Each number is 128 + 32 x the weight over its row's rms, rounded and kept within 0 to 255. Layers, rows and columns count from 0. The size above them is the row's rms in percent of the matrix's.

# layer 2 MLP down (transposed), 512x192, rms 0.165, rows 25-41, columns 64-127
size [106  99  95 110  98  95 106 108 105  93  93  91 110  97  93 104 106]
[[ 84 141 138 150 188 139 157 113  98  71 123  87 160 123 121 159 144 126 146 114 138 101 118 165  55  85 142 154 146 161 160 108  99  76 146 126 149 145 118 104 133 121 141 119 101 154 125 116 143  24 117 118 143 140 111  62  79 118 167  95 105 194 174 167]
 [137 108 117 157 183 123 115 112  66 148 126 120 139 123 133 170 111 141 174 114  78 128 116 144 125  58  99  87 150 202 162 157 116 132 104 141 128 143 113 160  96 206 166 170 128 117 140  83 112  89 124 142 145 130  84  97 161 148 131  86  94 130 178  78]
 [161 170 103 115  62  96  97 133 110 198 152 151  77 163 189 154  68 105  80  85  95  79  95 165 148  90 170 149 137 211  98 126 112 127 170 132 127  59  92 109 132 163 165 123 112 137 177 163 162 108 140 157 111 170 135 185 109 113 130 143 158 166 173 138]
 [143 108 168  74 129 129 165  93 129 182 122 125 132 118  94 127 114  99 152 120 133 150 144 173 105 139 144 126 120 136 167  95 109 136 153 149 205 117  71 140 155 167 124 180 120 188 164 116 149 109  96 125 166 156 140 111 140 111 138  97 158 176 116  76]
 [104  65 183 138  74 186 178 136 131  92 129 145 118 178 147 112 125 139 147  84 133 161 186 149 146 116 125  92 124 161 116 100 137  78 115 142 139 189 210 127 113 152  95  97 128 106 104  89 114 110  99 155 124 180 128 133 106 140 200 124 152 165 129  87]
 [ 58  98 101 158 172 137 104 124 158 144 157 162 161 187 101 139 136 123 174 130 154  32  88  94 126 123 201 174 169 125  84 139 125 132  99 106 120 130 121 128 103 184 133 134 142 148 127 127 127 153 127  90 150 186 103 123  88 177 166  96 151 131  74  93]
 [136  99 146  83 172 105  86 116 123 105  80 160 208 153 110 160 165 179 118  84 201 109 170 145  65 120 175 153 145 184 105 113 124 172 108 113 146 106  95 208 123 128  87 138 160 124 110 179 185 148 149 179  98  92 113  91  67 107 173 145  84 109  89 127]
 [114 117 125 138 137 108 200  92 195  79 121 119  93 116 124  90 164 190 173 166 109 194 174 168 184 166 126 146 111 156 100 129 154 171 139 158 134 124 104 148 126  51  81 134 129 135 137 120  62 102 114 124 158 108 181 114 132 154 128 126 144  99 115 108]
 [124  83 109  71 167 165 100 103 163 146 217 102 166  77 152 124 138 131 170 119 121 102  92  97 127 139 139 104 193 147 107 156 138 154 120 181 175 135 122  94 160 195 154 127 162 101 144 119  87 142 171 135  79 127 117 126 198 130 110 116 158  77  90 171]
 [160  96 158 153 108 187 192 132 176  96 155 135 135 118  66 105 100 153 179 151  94 155 116 171 142 159 112 167 146  80 180 183  80 143 153 175 173 108 167 162 156 149 143 109 117 106 154 132 137 165 161 113 158  96 157 158 139 146 112 137 185 111  92 160]
 [ 94 172 135 148  92 127 133  96  82 108  95  79 123 121 153 160  83  99 102 150 110 148 152 164  92  96  95  90 123 109 158  96 130  89  49 116 107 156 104 133 106 163 145 154 142 141 117 134 106 142 131 126  86 115 206 119 119 156  84 132 132 158 151  83]
 [130 126 154 112 106 132 103  75 175  92  74 193 123 148 116 153 150 157 118 133 145 156  84 104  82 112 159 111 135 149 103 176 128 178 138 106  83 143 148 163  55 175 114  55  88 149  96 116 147 126  64 104 119 130 108 128 151 114 135 119 147 123 123 183]
 [108 162  92 119 137 139 118 153 128 114  99 134 142 148 136 156  77 179 183 102 130 102  87 123 156 178  60 101 134 200  67 161 170 139 134 107 131 124 137 169  98 116  65 134  78  95 172 156 120 145  79 167 124 112 126  96 168 129 101 106 167 158  95 155]
 [136 168 112  90 119 181 170 175 152 107 126 134 140 114 139  55 151  78 116 149 149 106 145 104 108 169 186 138 185 128 109 135 138 104 167 164 143 164 108 121 107 113 150 175 157  83  61  96 136 183 139 154 137 184 179 187 120 143 149 111 162 140 111  74]
 [136  68 111 140 157 122 132 152  82 182 132 123 100 130 158 116 161 165 132 175 150 111 156 176  86 112 138  79 161 119 103 110 140  78 186 116 146 106 157 169 140 137 116 122 124 158 121 128  64 154 111 113  67 134 129 114 177 134  97 151 216 105 174 141]
 [132 104 143 116 135 138 139 143 115 156 107 200 131 157 110 117 143  99  92 117 126 114 184 135 124 127 109 148 142 161 151 140 154 102  90 141  99 104 142 136 110 184 168 161 144 131 111 151 129 140 163 140 165 139 149 115 137  41  97 129 145 172 142 143]
 [119 167 187  99 134 144 113 116 137 178 106 148 153  87  98 109 141 165 180 110 110 122 136 140 131 149 130 108 160 139 172  90  51 124 194 156 138 158  73  73 179 150 143 132  22  87 111 129 131 114 123 132 100 123 145 105  90 142  98 109 145 134 114 131]]
# layer 2 MLP gate, 512x192, rms 0.182, rows 26-41, columns 64-127
size [ 98 109 104  99 101 109  92 111 100  91 100  98 102  97 101  97]
[[133 145 202 158 173 173 136 141 175 136  73 102 119 151 157 157 115 171 149 159 163 148 206  93  89 119  88 127  99 165 155 115 156 150 166 130 112 163 132 132 132 172 150 115 124 135 137 143 145 200 145 178 122 140 105 159 158 136 186 133 125 126 101  88]
 [144  61 143 122 202 152 125 139 142 108 176 126 157 130 112 101 110 155 154 112 107 161  94 179 114 188 130 105 151 150 173 143 115 125 117  73 196 168 212 159 128 105 101 133 165 177  90  71 145 193  53 127 108 139  86 102 117 160 134 117 142 117 137 116]
 [132 185  76 118 139 119  86 106 146 116 139 131 156 159 135 170 218 139  92 156 139 155 120 102 149 155  99 132  43 129 118 106 140 134  97  97 105 118 171 130 135  37  97 172 100 108 132 100 112 165 185 150  89  92 150  94 103 147  76 166 119  64 127 142]
 [110 128  95  91 160 140 128 119 123 124  98 132 150  89 137  58 150 177 189 119 150 183 118 133 173  98 102  72 134  71 183 102 137 116 115 122 161 176 191 126 112 101 134  96  93 156 126 170 119 126  53 111 143 191 174 111 126  92 169  97 163 115 146 131]
 [ 79 123 115  91 103  89 124 116 112 103 159 132 125 100 165 195 150 129 123 164 120 141 151 155 108 207 121 128 135 172 122 151 129 114 123 135 191 133 107 105 130 145  94 122 103 128 147 182  90 117 116 161  84 153 134 103 138 142  86 119  56  55 135  51]
 [172 115 130 109  47 123 156  91 181 153 115 135 144 129 141 157 119  96 112  91  56 150 121 113 146 129 113 114 163 150 124 129 163  92 190 185 111 180 110 132 164  95 176 120 163 135 145 102 114 109 167  73 170 112 111 148 182 157 105 111 154 187 114 151]
 [ 75 141 166 116 105 157 132 137 105 173 164  54  72  95 108 121 111 130 156 164 111 161 114  71 178 142  76 100 149 123 109 104 145 157  82 180 114 102 125 131 110 141 160 148 151 194 118 128  69 124  60  89 119 118 139 162 214 114 118  92 142  88 125 177]
 [162 104 113 100  81 162  95 150  92 181 191 186 175  97 131 107 116 129 136 160 171  75 123 100 124 135 190 145 162 116 129 182 142 119 162  73 130 113 124 142 136 122 136 117  73 116 141 167  51 180 166  56 138  98 162  98 162  91 128 141 149 144  97 126]
 [122  33 165 130 103 152 167 173 141 203 120 131 130 111 167 106 107 135 106 146  98  96 106  73 135  64 121 142  88 168 142 155 112 104 184 114  88 118 154  91 173 135 113 110 128 169 158 172 137 119 146 106 146 116 109 138 128 159  91 139 131 134 197 140]
 [103 110 103 144  91 118 141 101  94 117 138 123 154 127 105  98  96 119 130 125 160  49  88 138 205  99 207 142 153 103 131 182 111  84 163 114 152 102 125 165 137 144 138 105 110 131 163 111  70  70 100  86 153 128 106 139  98  92 127 211 145 124 173 131]
 [122 122 127 177 140 193 117 106 159 132 104 106 150  52 163 178 143 130  93 129 101 168 114 103  86 115 144 172 157 120 122  95 150 137 114 172 165 173 105 119 178  96 128 124 103 130 144 212 162 120 190 111 136  94 152 118  36  97 118 106  86  74  82  93]
 [ 75  87 135 107 131 129 139 208  99 148 132 119 143 167 125 155 124 122 129 133 137 151  90 135 119 117 119  82 103 103  93 109 169 156 143 151 103 154 205 145 156 112  72  62 132 161 128 171  79  87 130 116  94 131 100 122 187 164 136  67  60 167 176 150]
 [135 123 105 162 121 120 193 175 139 151  91 168 151  98 125 109 128  91 136  88 131 102  93 100 119 154 164 161 193  92 117 150 128 124 131 111 206 144 126 121 158 117 183 140 217  89 102  99 143  73 133 140 158 123  87  75 123 186 142 160 163 182  79 138]
 [127 179 103 144 182 134 148  95 147 175 174 101 146  34 151 139 102 119  79 136 120  75 139 140 131  95 221 177  67 138 164  69 158 124  89 174 119 138 114 158  93 139 138 138 139 151 132 127 119 189 100 119  88  81 134 203 153 139 157 170 101  69 163 151]
 [120  97 114  93  69  96 137 101 201 106 101 138 110 150 172 138 118 126 211 132 137  89 104 199 137 146 184 144  88  58 127 132  86 166 104 116 165 147 143 164 169 105 141 104 109  86 136  99 105  65 136 118 166  74 119 137 132 107 143 144 145 108 202 151]
 [ 64 101 162 105 128  95 143 114 127 181 110 141 155 137 160 125 149  96 159 107 170 102 140 168 166 162 129 109 159 104 129  90 110 169 167 130 132 122 147  85 191 129  78 130 193 152 191 117 112 160 151 115 164 193 109 119 121  87 113  94 102 112 175 160]]
# layer 2 MLP up, 512x192, rms 0.182, rows 26-41, columns 64-127
size [ 97  94 108  92  93 116 113 103  99  94  93 110  86  95  90 100]
[[ 74 137 127 133  98  95 124 143  92  80 141 144 127 161  72 147 138  92 136 143 113 125 136 149 182 128 178 131 125 150 156 118 106 147 132 144  95  74 124 152 174  91 132 124 175 142  92  80 121 141 151 117 163  78 111 121 118  87 106 138 162 170 139 179]
 [ 75  71 157 125 122 163 152 151 103 145 161 124 126 138 177 197  99 149 102 101 175 177 132  85  67 120 125 182 187 143 211 153 158 103 156 101 133 170 207 115 159 199 108 104 117 134 134 195 144 183 164 147 100 132 100 113 102 106 143 140 113  78 174 116]
 [145 116 149 116 116 125 118  88  56 158 103 131 160  93 128 127 103 105 113 141 122 112 150  71 145  76 153 136 144 114 107 115  95 114 118 125 141 119  65 140 169 162 136  60 116 148 122  76 175 103  77  98 140 111  81 139 180 120 184 144 117 125 105 126]
 [121 108 132 139  81 129 116 106 160 119  65 141 158 172 106 142 144 153  72 105 129 138 191 157 136 125 109  74 125 199 161  90 168 151  87 161 126  98 147 102 124 118 223 112 131 135 139 134 103  49 182 111 128 123  81 173 123  95 169 119 145 191 151 123]
 [148  56 109 124 139 131 175 105 103 131 106 127 146 110 158 148 229  86 109 113 148 180 107 119  97 165 182 187  83 162 132 141 163 181 129 127 122 125 161 104 127 130 169 105  84 135 126 114  98  86 142 123 153 105 166  98 173 149 153 136 101 121 108 117]
 [ 65 103 106 138 134 106 118 159 137 100 162  98 134 135 168 112 116 105 139 169 174 162 124 185 163 127 212 103 143  89 127 122  99 140 107 130  93 123 169  83  59 122  74 119 101 116 122 160 153 147  96 192 130 151 158 151 104 132 110 113 108 133 123  71]
 [130 115 170 156 123 102 129 107 133 155 102 162 161 113 139  94 154  90  93 117 170 145 103 104 152  71 176 141 120 132 103 161  81 112  82 147 174 125 157 123 159 128  93 170 125 154 123 133 174 151 178 145  75 132  82 165 109 118  85 150  43 139  97 103]
 [144  76 117 147 164 189 157  98  60  90 183 150  36  86 132 150 129 104 152 162 185 101 135 139 167 140 166 138 111  93 167 154  69  76 134  62 125 120 150 139 145 114 147 124  77 156  79 135 104 134  92  86 151 166 128  69 146 108  94 130  87 113 126 125]
 [147 233 139 114  99  80 137 126 162  88 117 170 161 172 172 139 184 113  98  97 132 110 190 143 149 166 118  57 133 148 121 118 128 121  48 133 100 146  75  95 149 172  95  88 117 184 117 124 128  97 105 161 115 149 116 154 154 121 127  87  92 164 118 154]
 [121 112 165  96 123 101  98 141 131  93 161  90 132 156 133 128  97  80 130 175 147  91  56 119 123 121 197 164  98 159  93 129 225 143 176 143 141  81 142 130 150 140 133 166 110 151 122 123  96  79 138  94 157 110 144 146  61 153  90 143 117 105 154 135]
 [108 126  52  79 138 145 128 177 123 124 143  76 109 156  92  88 113 147 186 165 136 116  96 130 145 137 145 122 144 182  91 186 118 132  92 111 119  76 129 147  80 143 115 158 153 139 166  81  93 144  81 128 139 165 111 150 159 108  84 169 167 113 142 139]
 [180 139 134 121 121 142 131 106 187 145 114 105 131 117 104 141 152 110  55  96 130 156 168 145 119  92 165  65 166 121 172 136  88 124  97  93 137 158  80  84 128 163 191 163 122 163 100 133 202 137  99 157 191 156 109 117  67  84 126 155 108  75 103 100]
 [164 134 115 126 162 102 191 164 149 177  92 108 162 116 127 141 105 143 152  94 115 131 136 160 152 159 168 109 183 116 103 171 126 110 152  68 181 163 133 181 162 137 119  99 134 177  80 107  92 115 118 112 151  71 100  93 160 158 133 139 134 181 138 109]
 [130 139 126 117 115 152 122 116 144 127 141 122 144  61 133 143 142 109 139 115 113 106 126  97 135 128 165  89 144 146 152 109 122  71 148 124  75 146 169 105 108 138 143 117 140 102 125 103 129 126 118  53 165 179 118 165  50 176  99 103  86 126  66  92]
 [122 147 113 111 108  75 114  97  89 158 112 142 101 136 118 197 129 136  65 138 169 141 150 162 136 147 128 160 162 184 107 109 163 131 168 194  90  96 112 132  99 108 109 184  90 172 148 109 189 136 131 110  94 139 120  92 157 151 137 143 139 134  67 147]
 [109 108  98 113 108  65 118 136 111 156 110  88 128 157 126 168 139  92 156 119 161 142 144 106 145 132 129 159 160 136 105 130 164 133 124 127 145 165 123 153 144  95  97 190 186  86 138 148  94 138 140 158 219 147  72 150 180 113 112 117 102 177 101 111]]